{"num_attention_heads": 2, "vocab_size": 4096, "norm_place": "pre", "positions": "rope", "rope_theta": 1020.0, "bias": "none", "parallel_block": true, "extras": ["exclusive self-attention", "hashed n-gram embeddings", "capped logits"], "init_std_down": 0.0, "learning_rate": 0.0137, "lr_mult_down": 3.0, "beta1": 0.95, "max_seq_len": 1024, "doc_mask": true, "dataset": "wikipedia_en"}
Each number is 50 + 10 x the weight over its row's rms, rounded and kept within 0 to 99. Layers, rows and columns count from 0. The size before them is the row's rms in percent of the matrix's.

# q: layer 4 attention query, 256x256, rms 0.135, rows 217-255, columns 0-63
# k: layer 4 attention key, 256x256, rms 0.123, rows 217-255, columns 0-63
# v: layer 4 attention value, 256x256, rms 0.138, rows 128-141, columns 0-63
# o: layer 4 attention output (transposed), 256x256, rms 0.136, rows 128-140, columns 0-63
q217 102:55 52 61 44 54 45 65 57 41 51 50 40 57 37 36 43 45 51 59 49 35 56 53 29 41 54 22 59 38 54 41 56 48 61 46 60 42 55 44 41 52 59 55 51 49 52 65 39 36 54 51 55 57 47 51 51 40 42 45 51 52 45 64 40
k217 109:48 57 42 31 75 58 39 40 39 53 54 36 53 52 29 56 64 52 34 43 49 63 53 40 51 39 38 44 40 52 31 63 53 49 56 56 54 63 50 50 48 37 57 63 44 53 61 55 42 53 38 52 47 49 56 42 50 41 24 47 52 42 64 59
q218 100:61 38 52 49 54 50 30 49 40 49 44 43 42 57 51 50 40 58 45 42 53 41 60 56 33 55 82 53 48 48 64 56 58 34 43 58 60 58 52 48 40 59 56 45 51 48 60 42 59 68 45 58 47 51 54 37 25 53 41 52 58 52 52 62
k218 098:57 48 67 51 64 69 50 59 57 48 52 53 59 54 43 60 61 47 72 57 61 47 62 47 61 70 65 60 37 38 50 27 67 59 42 61 54 62 57 42 58 58 52 42 36 40 52 53 53 60 50 53 39 43 47 43 36 50 52 46 63 58 49 41
q219 110:26 41 36 45 42 46 47 42 36 60 45 63 61 39 66 50 45 42 57 46 45 70 71 74 33 39 51 34 36 57 51 48 57 35 36 40 41 51 72 39 37 33 55 48 57 59 52 54 48 51 41 63 49 50 65 58 38 52 48 47 40 51 52 45
k219 106:49 60 53 46 45 47 52 63 36 69 64 66 59 32 61 53 57 57 55 53 61 57 61 47 63 47 59 49 42 65 49 41 41 52 49 52 41 48 65 42 39 57 66 40 68 68 62 61 52 43 51 70 61 45 61 41 37 49 49 45 60 48 41 49
q220 100:53 50 59 46 34 44 38 59 47 53 52 66 52 68 57 47 41 41 64 19 63 67 63 36 55 35 55 62 46 56 44 45 60 45 38 64 46 47 56 45 74 54 41 50 42 43 59 49 66 35 47 49 46 48 57 48 52 49 48 54 47 45 61 32
k220 108:45 68 64 47 17 47 40 72 30 56 31 66 35 66 31 44 56 45 61 25 76 51 59 44 41 51 51 52 38 56 39 42 46 43 54 63 48 61 64 58 57 51 34 49 34 48 49 62 46 57 65 49 48 60 49 39 53 47 64 53 51 52 54 55
q221 110:66 32 34 46 49 45 34 52 22 50 44 41 30 49 42 51 33 44 34 48 50 66 56 51 49 63 58 48 41 40 37 40 35 39 59 43 52 57 45 70 79 65 36 37 62 52 54 36 56 46 33 50 52 54 36 53 42 38 45 55 67 40 35 54
k221 114:64 20 42 51 35 36 62 65 33 45 39 44 40 58 68 55 58 52 43 38 39 43 54 68 40 50 68 46 42 62 47 63 35 26 64 53 52 70 47 47 56 50 53 41 45 47 53 39 65 50 40 54 47 51 45 45 58 45 60 31 54 52 51 50
q222 111:51 75 61 69 58 59 62 37 54 31 72 46 58 58 36 60 55 57 34 63 69 52 43 34 54 40 44 45 46 54 59 49 46 53 44 35 54 35 44 48 54 46 60 50 40 59 48 50 49 71 50 48 33 42 57 31 47 52 53 51 38 55 55 47
k222 119:39 53 32 57 61 52 49 52 58 45 52 53 53 60 31 56 54 63 38 46 63 66 48 25 57 46 41 60 65 45 54 36 43 45 40 60 52 41 45 73 54 50 62 43 57 51 58 49 43 62 38 41 43 61 59 28 50 55 64 62 51 53 48 44
q223 109:68 48 53 68 39 48 32 52 55 66 46 45 60 40 59 62 37 54 48 55 40 47 58 46 37 45 37 50 25 46 36 46 48 53 43 62 42 54 34 45 45 31 48 61 40 42 61 45 56 66 55 49 38 50 49 39 49 58 64 36 51 37 56 35
k223 106:56 56 48 69 46 41 44 53 58 66 66 56 50 55 68 45 45 54 45 38 45 62 63 41 28 47 50 58 57 29 43 52 46 43 50 53 39 63 35 39 37 33 39 51 52 52 55 47 59 57 69 62 60 41 59 39 51 51 46 50 62 37 52 44
q224 107:49 48 45 54 61 47 46 45 46 60 33 54 44 41 57 53 58 61 53 48 51 56 54 41 68 61 51 41 44 44 65 50 59 56 59 37 57 69 44 43 49 42 57 47 89 58 66 49 52 48 50 62 57 38 39 53 48 45 57 52 60 48 41 52
k224 114:52 69 60 54 28 54 38 47 58 48 50 42 45 51 44 50 47 36 66 67 61 58 60 63 56 48 52 37 39 46 66 60 71 48 59 50 62 58 65 38 53 35 35 54 59 48 54 54 59 61 37 56 54 54 47 52 48 31 58 48 41 64 36 53
q225 106:44 46 49 71 32 46 52 72 54 31 41 36 64 51 50 49 39 53 48 52 42 59 45 64 36 61 58 46 45 50 50 52 36 33 37 45 55 62 42 61 51 35 58 34 50 45 45 57 58 67 42 43 53 64 54 48 43 52 43 49 56 38 46 39
k225 122:32 44 47 69 38 36 55 34 64 42 49 54 49 38 44 47 36 61 69 44 23 60 46 46 50 77 39 50 53 69 56 38 57 38 38 59 65 60 35 52 57 37 50 36 62 61 34 58 59 65 43 48 56 68 48 59 48 58 51 46 53 41 63 50
q226 097:52 48 57 71 44 42 57 56 54 57 50 35 47 50 52 53 53 66 38 53 50 37 52 58 53 49 33 57 60 27 51 49 46 35 38 53 41 51 54 43 70 56 61 20 50 48 60 62 53 49 48 56 45 50 68 45 57 46 29 50 61 47 41 43
k226 100:58 61 55 68 39 41 64 61 45 49 38 45 66 47 26 51 50 51 67 68 55 28 58 50 39 48 52 40 55 48 51 59 57 36 53 49 63 29 58 49 66 58 44 42 60 51 43 60 49 66 54 55 55 50 39 58 49 41 55 45 49 56 47 49
q227 114:42 38 50 50 74 55 40 48 52 48 31 63 53 49 55 54 57 61 53 54 29 51 30 56 44 67 30 62 55 52 57 56 35 37 38 48 54 43 45 49 55 61 45 50 50 72 60 56 53 60 23 65 39 43 64 57 42 48 53 45 51 35 49 54
k227 122:47 38 50 54 56 43 64 60 45 41 51 40 45 59 44 49 47 49 47 56 42 40 44 49 47 45 43 49 50 51 59 47 41 51 46 36 47 47 54 55 43 46 53 54 41 56 68 37 42 43 37 51 60 61 51 43 46 44 66 46 43 30 58 61
q228 108:45 52 50 50 52 28 62 62 70 53 53 38 47 56 40 46 64 68 49 56 57 58 30 43 51 44 55 49 56 39 46 61 50 56 54 61 56 24 52 42 48 75 65 51 61 54 48 62 70 38 48 30 38 34 63 42 39 50 63 60 61 58 51 48
k228 114:47 49 60 57 53 27 59 53 64 50 33 27 57 66 41 51 51 45 41 46 54 66 45 62 66 43 53 63 57 41 48 61 58 65 46 57 47 44 59 49 37 75 47 57 55 52 63 51 75 39 61 34 25 46 53 41 48 45 31 54 51 47 59 44
q229 101:32 32 33 41 65 42 54 63 67 42 63 51 42 36 55 58 58 71 69 53 36 56 59 28 68 63 43 50 41 40 58 42 57 54 44 56 42 53 58 45 23 64 54 59 39 49 72 44 58 60 50 62 54 63 36 51 53 43 49 43 34 58 54 51
k229 108:36 49 43 50 57 67 43 52 66 61 59 56 49 66 51 66 55 83 59 45 45 55 51 50 62 40 47 54 53 55 53 46 44 47 24 68 36 57 40 47 37 61 61 32 50 51 49 62 70 40 42 57 42 45 51 57 54 50 53 56 57 46 67 48
q230 118:41 41 53 67 41 33 42 35 62 61 43 44 63 66 51 65 41 60 38 53 53 49 44 47 55 57 66 35 49 51 37 43 23 51 45 49 50 46 52 42 49 53 53 63 54 40 67 61 42 41 41 36 53 50 51 58 49 43 49 49 41 63 28 46
k230 109:26 51 57 45 46 52 53 41 47 45 62 39 46 47 62 49 36 43 61 46 55 29 60 49 51 57 37 33 53 50 41 53 55 50 46 42 66 49 41 42 55 39 55 70 60 40 58 69 53 49 55 38 59 57 49 53 40 46 63 46 53 67 35 60
q231 109:45 60 48 42 51 50 50 50 54 54 69 49 49 48 36 44 49 69 51 37 41 49 58 18 64 41 53 70 46 52 49 56 52 58 67 63 22 45 41 32 53 49 57 63 70 53 51 48 52 48 47 50 42 45 43 48 57 61 45 57 45 42 54 35
k231 110:44 56 59 26 25 54 38 38 57 36 62 53 49 50 34 46 33 61 46 48 43 63 64 21 57 52 61 42 51 51 69 63 59 40 43 60 39 47 40 34 48 48 61 60 66 66 58 39 47 50 61 49 31 53 43 65 48 56 45 63 57 40 57 38
q232 109:63 54 58 51 34 55 45 37 46 40 40 57 46 30 51 52 57 51 56 50 56 59 63 61 50 41 51 42 39 32 46 43 53 53 59 43 36 48 45 35 36 44 47 42 63 50 48 33 49 30 68 51 57 41 40 49 31 56 53 38 55 45 63 59
k232 107:58 48 42 45 57 56 49 28 52 35 39 60 59 40 55 42 47 46 53 51 42 53 48 54 61 40 56 57 52 27 44 38 35 46 63 42 39 62 46 46 51 51 49 50 67 47 44 38 42 26 62 58 50 34 37 58 38 46 53 46 69 56 45 58
q233 111:24 58 57 47 70 32 45 64 60 47 48 44 59 63 44 59 53 46 51 48 43 56 55 50 45 55 47 43 51 42 47 37 50 45 31 41 45 53 52 45 45 51 56 56 59 30 45 64 46 42 37 37 57 54 41 68 55 46 52 58 46 49 34 38
k233 116:42 56 60 48 59 46 60 53 62 50 36 59 46 45 31 62 42 43 37 68 39 49 32 60 42 58 65 37 54 45 46 49 54 44 48 37 50 60 47 51 51 48 54 57 60 56 59 56 45 35 49 40 50 59 60 60 50 28 43 52 56 47 48 55
q234 104:54 53 53 44 64 61 60 50 53 52 39 65 46 49 53 42 32 58 46 52 49 42 49 75 43 64 48 37 45 31 50 42 50 51 45 36 43 44 47 31 49 48 47 45 59 38 65 34 47 45 46 63 70 54 68 56 77 55 70 57 56 55 48 58
k234 104:33 59 57 41 60 74 56 53 35 57 57 74 51 51 57 47 50 55 52 38 43 33 41 54 51 59 21 37 51 30 48 64 58 54 50 33 42 30 42 50 56 52 43 51 48 33 55 58 75 46 55 52 63 47 60 40 71 32 46 49 49 56 48 69
q235 107:45 54 57 64 60 31 43 50 52 43 47 52 63 40 62 46 44 66 49 31 56 55 40 44 50 51 53 33 52 43 51 40 55 50 55 37 33 47 49 36 43 36 41 50 36 47 55 35 49 57 32 52 46 45 54 58 44 42 45 32 72 48 60 56
k235 114:53 59 64 41 47 54 48 59 56 51 50 32 50 54 44 58 49 46 56 55 57 59 59 34 44 55 52 47 57 42 47 49 32 57 72 46 36 64 49 53 49 26 55 38 47 57 50 51 35 45 50 44 55 56 40 51 39 45 61 54 64 52 61 68
q236 101:46 43 50 54 63 51 43 63 44 48 56 50 42 54 55 45 51 59 53 38 50 56 47 35 47 47 58 45 45 44 65 48 44 56 61 52 37 53 51 43 59 45 59 33 60 47 38 52 37 58 39 55 34 54 55 59 49 64 38 55 30 43 57 64
k236 109:65 52 50 55 67 53 35 50 57 44 56 45 38 62 54 37 41 65 46 19 61 61 46 40 53 53 38 51 44 41 56 60 61 49 48 62 41 37 44 49 53 45 46 43 51 53 53 59 50 54 53 51 56 56 45 63 56 74 30 58 35 42 65 48
q237 105:74 42 51 43 54 43 32 76 45 54 46 35 45 56 54 53 48 60 45 51 64 38 56 57 59 37 35 61 32 60 44 46 57 50 73 61 57 34 59 60 58 65 50 33 53 42 42 67 42 52 32 66 49 43 47 36 52 42 56 41 61 42 41 59
k237 116:51 34 59 47 45 32 43 69 53 41 38 59 55 62 41 52 45 61 59 74 57 34 44 48 23 42 43 56 38 52 41 41 72 53 51 69 48 42 53 61 73 39 41 48 62 69 62 56 42 52 47 55 62 55 48 43 50 49 43 46 56 41 44 46
q238 098:54 41 49 35 40 57 37 71 45 74 30 37 63 38 69 42 38 52 64 36 47 74 49 50 55 51 46 45 63 49 52 50 65 50 43 54 54 52 57 56 56 53 43 47 50 44 47 45 52 50 61 58 57 51 51 49 56 53 47 50 66 50 53 48
k238 109:38 70 49 30 44 47 30 41 54 61 53 52 54 41 44 48 54 28 57 48 58 48 52 48 50 62 50 43 51 47 40 38 55 45 56 44 34 52 63 37 52 52 40 58 54 40 32 54 43 55 38 57 51 48 49 63 53 60 47 54 48 39 51 46
q239 107:55 38 57 59 54 45 27 59 60 41 43 51 38 39 36 55 51 49 59 49 48 61 42 52 49 64 45 52 52 45 58 50 42 57 50 38 45 52 48 50 43 56 58 33 49 41 30 44 46 66 60 44 43 56 74 53 52 67 41 67 52 30 51 51
k239 113:47 45 56 55 43 54 51 41 62 37 50 45 41 38 40 39 47 48 56 37 51 45 33 60 64 36 52 57 44 35 65 56 48 40 34 52 58 57 40 47 44 46 48 47 58 50 32 51 50 53 61 36 48 54 55 61 43 63 46 48 52 45 39 61
q240 109:48 50 53 32 32 44 55 47 56 52 58 70 60 40 65 52 57 58 45 58 47 57 41 45 60 56 45 52 48 40 61 51 50 67 44 54 38 36 46 34 55 40 49 51 67 51 62 43 40 51 40 42 49 47 57 50 50 65 52 58 60 57 46 52
k240 111:44 57 64 54 52 59 37 54 52 52 58 50 48 47 56 32 74 47 50 37 48 60 51 40 44 48 63 50 51 33 36 47 46 53 43 27 40 58 34 39 41 30 46 49 56 38 56 46 29 57 49 60 55 48 51 23 52 54 60 56 56 60 44 51
q241 107:46 57 54 43 41 38 73 60 59 48 49 39 32 42 52 43 35 46 45 44 59 45 51 36 43 38 47 46 49 51 39 58 64 49 66 60 37 56 68 47 53 45 52 61 54 44 58 52 36 56 62 46 31 51 40 50 57 52 52 38 36 58 21 43
k241 117:46 64 55 47 55 54 50 60 65 52 46 49 32 61 40 56 37 27 51 31 44 45 51 36 48 40 52 40 55 43 31 34 52 51 45 51 59 38 71 55 46 30 60 47 50 57 71 50 51 55 54 56 28 58 36 51 67 59 42 60 36 59 36 50
q242 102:40 47 52 47 55 50 43 53 60 50 76 40 67 48 55 56 30 56 41 56 41 46 62 46 28 38 59 42 67 55 38 64 42 64 40 51 49 45 51 44 31 66 63 33 63 34 48 50 58 45 45 48 64 50 45 53 37 33 50 61 43 62 45 47
k242 117:42 40 51 50 50 51 30 54 53 54 60 44 49 24 62 50 33 53 35 51 39 47 46 49 44 49 58 40 53 47 41 55 54 59 53 46 62 46 47 60 49 47 62 24 48 55 48 47 46 79 64 51 45 56 57 38 27 25 43 63 45 64 48 46
q243 102:67 48 66 35 43 50 55 43 49 46 59 46 68 36 54 52 26 49 32 40 46 43 46 45 44 34 52 57 57 54 33 64 61 35 57 66 66 50 45 49 48 57 48 36 48 49 38 46 67 60 74 43 68 48 47 48 44 60 63 59 48 68 32 42
k243 113:43 35 63 50 47 29 60 54 44 60 59 48 68 40 48 46 26 62 58 64 42 49 59 46 30 42 35 68 44 44 62 39 68 48 37 64 61 46 54 61 59 50 48 40 44 40 54 30 57 45 54 58 57 59 46 44 66 34 51 54 37 58 40 27
q244 112:37 51 43 35 53 42 71 56 41 48 61 58 44 49 62 36 47 32 38 48 55 46 57 38 39 45 50 54 46 56 43 46 53 66 43 44 64 56 47 50 58 55 51 41 25 48 57 54 52 45 54 54 45 55 59 50 51 60 53 39 45 40 39 48
k244 117:62 48 50 29 47 41 49 66 41 57 69 54 39 57 59 46 56 43 51 49 51 42 53 40 48 40 65 60 52 45 54 52 67 41 47 52 81 52 56 62 41 70 55 40 39 55 45 49 48 38 46 61 47 56 48 67 53 56 54 48 47 45 39 54
q245 117:63 40 56 56 37 66 62 59 42 39 59 41 44 45 45 61 51 72 32 57 58 42 58 37 58 49 37 43 60 71 29 62 54 40 31 51 64 48 46 46 49 67 61 48 41 37 48 49 41 54 57 40 60 46 43 55 56 37 63 73 41 35 68 34
k245 124:62 67 36 59 47 69 37 49 58 67 59 55 37 55 41 67 45 55 49 46 64 50 55 28 54 39 47 65 52 52 40 62 48 46 45 37 68 65 58 56 62 59 50 40 37 50 37 66 47 47 38 53 35 50 50 37 61 36 54 51 52 44 64 52
q246 105:37 43 41 51 42 56 52 56 40 36 42 56 48 54 64 50 40 39 46 76 66 61 48 50 50 63 45 48 53 52 40 56 49 56 48 61 68 50 61 46 75 52 33 70 53 61 31 51 66 60 26 40 41 44 41 48 40 63 56 49 48 52 43 47
k246 102:30 52 53 55 41 33 62 42 45 40 53 51 59 47 62 38 56 54 49 38 50 35 38 38 55 51 58 38 34 75 57 60 51 48 38 43 56 53 42 52 61 51 40 55 57 46 47 42 44 79 46 44 38 42 54 52 44 44 30 44 51 56 60 51
q247 106:50 71 37 44 58 47 46 46 58 56 36 40 55 49 53 47 41 62 41 42 58 24 63 60 53 44 39 54 39 38 51 48 44 44 33 57 31 46 38 39 58 48 51 41 49 60 51 58 45 46 51 49 52 48 58 60 48 61 42 53 49 48 60 44
k247 110:42 60 36 51 43 41 43 45 67 60 50 46 52 46 33 48 56 58 51 43 53 37 61 57 45 55 35 46 66 41 50 46 43 47 39 43 36 46 39 65 66 69 47 42 60 58 50 51 43 59 54 60 56 56 47 51 61 50 35 50 51 44 61 45
q248 110:52 38 35 61 38 58 50 64 51 55 58 44 37 39 31 62 59 56 49 53 63 38 54 50 54 49 55 47 53 35 45 58 43 57 53 61 54 58 64 66 49 35 66 51 48 48 45 39 54 50 32 34 53 61 54 42 48 52 44 71 38 46 66 61
k248 108:57 46 17 49 36 52 56 63 65 39 41 52 44 57 45 57 45 53 51 57 65 54 57 47 51 50 67 40 38 47 54 45 57 56 46 47 63 43 42 61 39 57 56 38 52 59 59 26 51 47 40 65 23 53 37 46 61 67 41 56 55 46 32 66
q249 118:58 45 55 60 51 72 55 58 35 49 46 51 49 63 57 49 31 40 52 40 73 52 62 46 44 52 45 58 56 37 56 55 39 62 49 48 44 75 24 48 60 43 74 50 57 61 47 50 55 46 60 48 48 46 53 48 42 57 47 56 60 37 54 45
k249 119:51 51 61 47 50 77 52 44 44 50 47 70 60 66 50 45 57 36 41 46 52 59 51 57 43 43 43 61 61 40 49 37 45 49 58 54 52 62 49 50 49 66 35 47 44 46 44 54 66 51 57 35 50 44 51 63 49 36 50 57 50 29 50 49
q250 109:47 54 46 42 59 51 46 60 46 48 38 46 45 42 51 49 40 44 59 34 47 54 62 54 64 40 60 51 52 50 39 49 65 42 50 46 71 64 57 46 26 50 44 57 48 46 44 54 51 54 59 47 48 38 49 47 47 55 52 40 43 49 50 68
k250 118:41 51 52 48 41 44 34 51 47 56 38 39 46 48 51 49 42 54 54 53 58 62 53 48 47 51 63 61 65 49 45 47 80 55 31 37 47 36 50 44 36 35 60 52 49 43 30 43 53 53 49 45 44 36 64 44 47 71 42 49 52 56 53 72
q251 103:54 60 52 28 62 55 48 60 57 30 60 37 61 58 41 52 49 64 49 59 71 56 30 54 41 46 43 51 39 59 64 42 56 62 43 60 64 48 61 59 71 44 49 52 41 39 36 49 56 44 71 39 38 53 50 64 65 38 47 40 62 48 72 45
k251 112:58 57 61 46 46 57 47 53 53 35 49 54 62 48 51 41 27 61 46 45 60 59 42 61 36 46 57 49 50 57 50 43 43 44 64 51 63 43 45 76 54 46 36 61 57 47 41 52 77 55 52 46 42 65 38 52 40 52 60 37 50 47 65 41
q252 106:19 53 56 61 52 65 43 52 56 59 49 43 41 53 50 46 43 38 39 48 72 47 66 35 62 38 33 33 37 34 64 51 56 53 45 51 50 36 52 44 52 37 33 46 48 67 66 44 72 64 60 49 48 56 50 66 31 46 35 40 42 33 45 42
k252 111:45 55 48 57 69 67 49 43 57 60 45 51 34 51 54 52 44 39 48 36 58 41 56 37 71 43 67 45 55 40 61 56 41 62 58 53 42 31 49 48 54 53 40 56 36 47 60 51 52 51 48 55 63 56 44 39 41 38 48 19 35 48 34 53
q253 106:35 35 80 56 48 53 49 64 51 70 36 58 50 48 43 50 41 61 32 31 40 30 53 49 63 63 47 44 57 46 53 65 28 52 24 39 61 43 34 64 70 61 52 39 46 50 53 42 47 56 41 59 48 53 52 59 31 50 53 53 56 43 38 60
k253 111:53 36 69 48 50 47 51 37 50 49 29 40 45 51 45 50 46 66 49 27 41 36 48 63 50 70 59 39 61 43 58 70 64 46 40 53 59 54 41 62 77 68 32 42 44 46 42 45 28 59 54 41 59 55 40 42 36 54 61 59 47 44 53 74
q254 107:43 50 52 60 55 47 56 39 36 51 47 51 51 38 59 44 60 59 61 40 56 39 58 48 44 49 61 58 37 76 48 53 48 61 52 27 48 71 46 41 46 49 46 43 44 54 37 37 52 49 52 36 47 32 54 49 52 51 64 74 56 66 43 29
k254 116:46 52 62 55 50 46 40 43 33 65 58 47 47 60 55 52 54 57 44 13 34 42 59 45 54 57 54 63 37 43 44 62 50 34 50 42 52 80 59 35 48 45 40 53 41 57 40 70 61 68 47 64 46 43 51 62 50 38 50 55 57 62 44 52
q255 110:40 53 45 46 37 47 41 39 56 61 37 55 62 56 53 41 67 37 55 39 39 74 50 37 59 40 50 53 48 58 53 65 47 56 45 66 46 47 53 40 43 44 46 35 52 63 54 40 45 54 50 52 68 53 53 39 63 50 43 65 40 41 66 55
k255 122:59 48 57 55 51 49 29 67 49 39 49 50 42 36 53 49 58 41 57 55 45 62 45 58 67 43 50 39 50 62 43 62 39 39 45 66 47 46 62 36 56 46 47 72 64 42 44 52 40 49 36 50 50 53 40 35 63 47 44 48 51 35 71 42
v128 106:66 52 44 49 45 55 44 37 54 62 58 53 49 35 51 48 55 60 40 51 42 67 53 54 42 52 48 54 49 48 51 66 45 54 60 45 39 30 66 56 60 31 48 39 44 46 28 47 64 46 36 40 53 48 42 66 55 43 44 66 58 65 43 45
o128 109:52 35 39 53 39 55 42 25 52 47 64 43 49 67 37 40 53 48 49 36 58 56 50 63 42 35 45 57 55 56 38 59 43 42 65 48 43 40 50 59 38 52 58 33 48 53 39 50 44 45 32 61 48 52 54 51 49 49 52 55 47 43 50 49
v129 095:35 64 67 50 57 50 47 64 68 46 34 47 46 57 34 37 32 41 65 31 45 40 37 47 79 52 50 52 60 45 52 49 64 46 47 23 51 65 38 45 42 30 49 63 70 36 48 69 47 62 66 48 56 38 40 58 46 51 55 44 51 36 44 53
o129 090:63 58 33 56 29 51 68 42 30 52 65 50 54 40 50 32 31 50 49 52 40 43 36 38 67 58 51 33 42 66 44 43 51 46 60 38 76 62 44 50 49 47 54 55 44 41 51 53 44 45 62 48 55 51 52 62 36 44 43 64 49 53 53 55
v130 108:56 64 56 50 52 52 56 55 33 42 47 38 42 43 60 33 64 35 57 44 64 37 40 49 58 55 34 54 50 53 52 66 57 57 62 53 51 50 37 46 53 51 41 45 36 58 49 75 50 44 57 29 35 55 48 49 43 59 49 51 53 36 42 37
o130 100:65 78 53 53 52 55 51 45 63 49 43 34 44 62 39 49 46 34 59 50 50 52 55 48 56 42 52 38 32 37 51 62 67 68 44 38 48 55 41 39 42 66 59 49 56 50 52 48 44 56 59 42 40 46 65 52 48 49 33 53 44 53 79 44
v131 110:53 66 37 53 38 41 42 45 51 42 31 44 31 62 66 33 30 32 57 54 52 51 58 49 47 47 51 48 47 40 64 44 70 64 55 37 62 33 46 46 40 47 49 50 62 46 41 66 51 53 44 51 56 57 41 54 32 45 47 53 43 58 45 60
o131 101:50 62 32 53 47 55 54 57 36 46 52 38 58 49 32 52 48 39 49 65 53 34 58 53 59 50 36 54 38 56 41 44 49 36 56 46 30 59 50 61 58 52 35 41 55 42 70 56 58 38 79 57 41 49 59 51 51 48 46 44 48 52 38 39
v132 104:46 54 49 66 67 45 49 45 53 50 62 43 42 46 34 49 55 58 70 34 51 42 48 49 48 39 61 54 49 34 45 51 43 55 55 60 43 36 50 55 51 63 47 70 44 44 49 56 60 38 61 49 44 61 44 35 53 52 59 51 46 57 43 43
o132 094:32 65 63 45 36 49 41 45 37 48 48 34 32 48 53 45 53 67 45 24 67 51 54 39 55 67 50 57 45 32 61 52 47 49 51 44 47 57 56 42 32 54 39 56 58 54 55 62 67 61 58 55 49 53 65 30 39 64 65 53 51 50 61 56
v133 110:48 51 49 41 47 50 47 47 47 45 55 55 53 45 43 18 65 56 48 55 49 33 48 45 28 53 40 44 59 46 54 49 45 53 57 45 51 35 67 52 58 52 48 49 62 58 53 53 44 48 52 54 71 42 50 48 40 46 39 43 51 53 48 26
o133 105:48 44 56 51 58 42 60 40 49 52 60 65 55 35 61 42 61 61 39 54 59 43 34 49 52 54 48 33 51 72 43 47 64 46 59 51 38 27 74 56 59 65 51 58 45 39 40 52 54 38 63 39 52 45 47 41 40 43 53 49 32 55 42 22
v134 107:57 49 55 53 53 59 62 38 51 50 44 53 57 60 52 43 63 52 31 39 42 49 38 64 60 39 50 42 45 66 39 48 58 63 53 35 41 63 63 44 47 54 47 54 47 70 44 41 51 53 60 49 34 52 57 46 45 61 53 55 41 49 39 56
o134 098:45 75 35 45 38 51 39 59 43 46 44 48 60 64 49 61 54 39 47 38 62 55 46 43 48 30 40 50 58 50 50 44 42 49 46 45 41 58 41 52 56 44 54 41 39 36 35 51 49 63 57 47 49 24 68 47 50 47 27 32 53 58 46 52
v135 096:63 53 60 44 36 31 46 59 62 68 41 45 64 58 50 42 43 52 66 57 53 52 50 62 32 50 47 23 52 51 40 54 56 49 50 55 35 54 68 66 57 73 44 72 56 51 53 56 71 56 43 36 48 40 51 37 47 31 41 43 46 52 42 63
o135 088:54 43 43 41 54 47 55 53 49 52 43 54 46 47 41 50 49 26 50 42 50 51 41 45 51 45 36 58 51 39 66 45 55 51 33 67 54 57 49 62 60 59 40 62 46 55 43 68 52 58 68 32 32 22 60 46 51 53 41 51 58 61 58 56
v136 101:49 51 38 65 55 42 44 45 70 45 38 37 62 55 45 36 44 50 58 33 59 53 49 59 41 48 43 70 42 58 41 57 56 58 29 53 56 56 60 38 44 39 54 51 46 33 59 49 60 56 50 56 49 44 61 50 48 64 64 55 49 37 46 61
o136 097:50 46 33 22 31 50 32 58 64 77 26 54 59 69 59 40 35 44 57 43 58 41 72 63 57 27 61 43 57 52 37 50 50 50 44 37 53 51 55 49 45 58 62 50 33 47 39 48 54 56 46 60 38 59 38 48 63 53 39 28 59 40 58 47
v137 105:54 54 38 56 54 71 50 41 61 27 51 47 48 48 45 39 39 51 70 46 65 45 57 55 56 60 37 39 58 49 75 49 76 68 48 53 57 56 47 41 54 41 54 38 52 55 60 67 34 40 54 43 64 50 45 56 45 45 38 64 54 37 48 37
o137 098:56 60 39 50 48 43 61 63 51 51 53 56 47 58 34 48 51 43 47 64 54 49 52 36 55 51 56 55 61 53 47 48 58 61 53 52 52 41 47 42 63 34 58 62 56 50 59 38 35 27 66 36 40 67 63 43 52 60 74 56 40 57 68 33
v138 102:56 62 56 59 47 38 65 37 63 59 45 70 53 55 53 55 41 70 42 62 38 60 39 63 65 54 40 48 70 51 59 40 61 56 58 55 50 41 58 58 40 41 54 49 47 51 47 56 68 48 56 55 64 41 45 54 57 53 45 60 49 53 29 55
o138 093:48 61 27 40 51 55 56 41 46 60 70 59 45 56 28 28 40 41 41 44 65 50 33 47 57 43 57 53 58 57 66 43 59 44 45 54 51 45 79 55 58 53 61 60 42 55 49 36 42 54 60 50 53 50 62 41 39 47 65 36 33 53 39 63
v139 103:61 47 57 38 47 38 57 40 39 37 49 67 49 47 44 53 44 52 47 53 54 63 35 52 36 53 41 55 44 45 62 33 48 58 37 59 52 62 46 58 39 43 53 36 65 55 48 49 48 30 52 53 42 54 61 50 44 49 64 41 36 48 48 52
o139 097:69 53 53 74 66 33 47 36 38 58 71 68 39 44 56 59 60 61 42 49 44 53 56 55 58 42 54 51 56 38 47 23 45 67 45 47 50 44 45 42 30 61 51 49 64 57 58 54 21 63 54 54 71 62 52 59 50 49 47 40 50 42 49 48
v140 110:45 65 31 68 56 31 47 51 47 37 51 38 41 64 54 38 55 38 59 45 53 37 43 66 44 36 45 55 52 42 54 37 60 62 70 45 44 49 52 54 35 60 40 54 61 59 47 55 34 50 62 53 45 47 43 37 61 67 53 43 58 50 45 46
o140 107:49 57 45 42 57 48 53 61 33 68 53 42 43 51 47 51 68 43 42 66 42 48 57 47 39 54 45 51 46 60 50 51 50 45 54 55 39 69 47 65 61 66 59 59 58 45 48 55 59 45 66 62 35 39 71 51 43 62 47 60 45 48 45 48
v141 097:47 42 30 40 54 47 49 52 64 50 35 54 50 41 48 38 46 46 68 41 65 47 43 56 41 63 51 52 59 57 42 41 28 46 57 39 52 46 34 63 60 47 57 58 52 50 56 35 62 68 56 48 43 45 52 55 47 39 52 48 42 40 71 53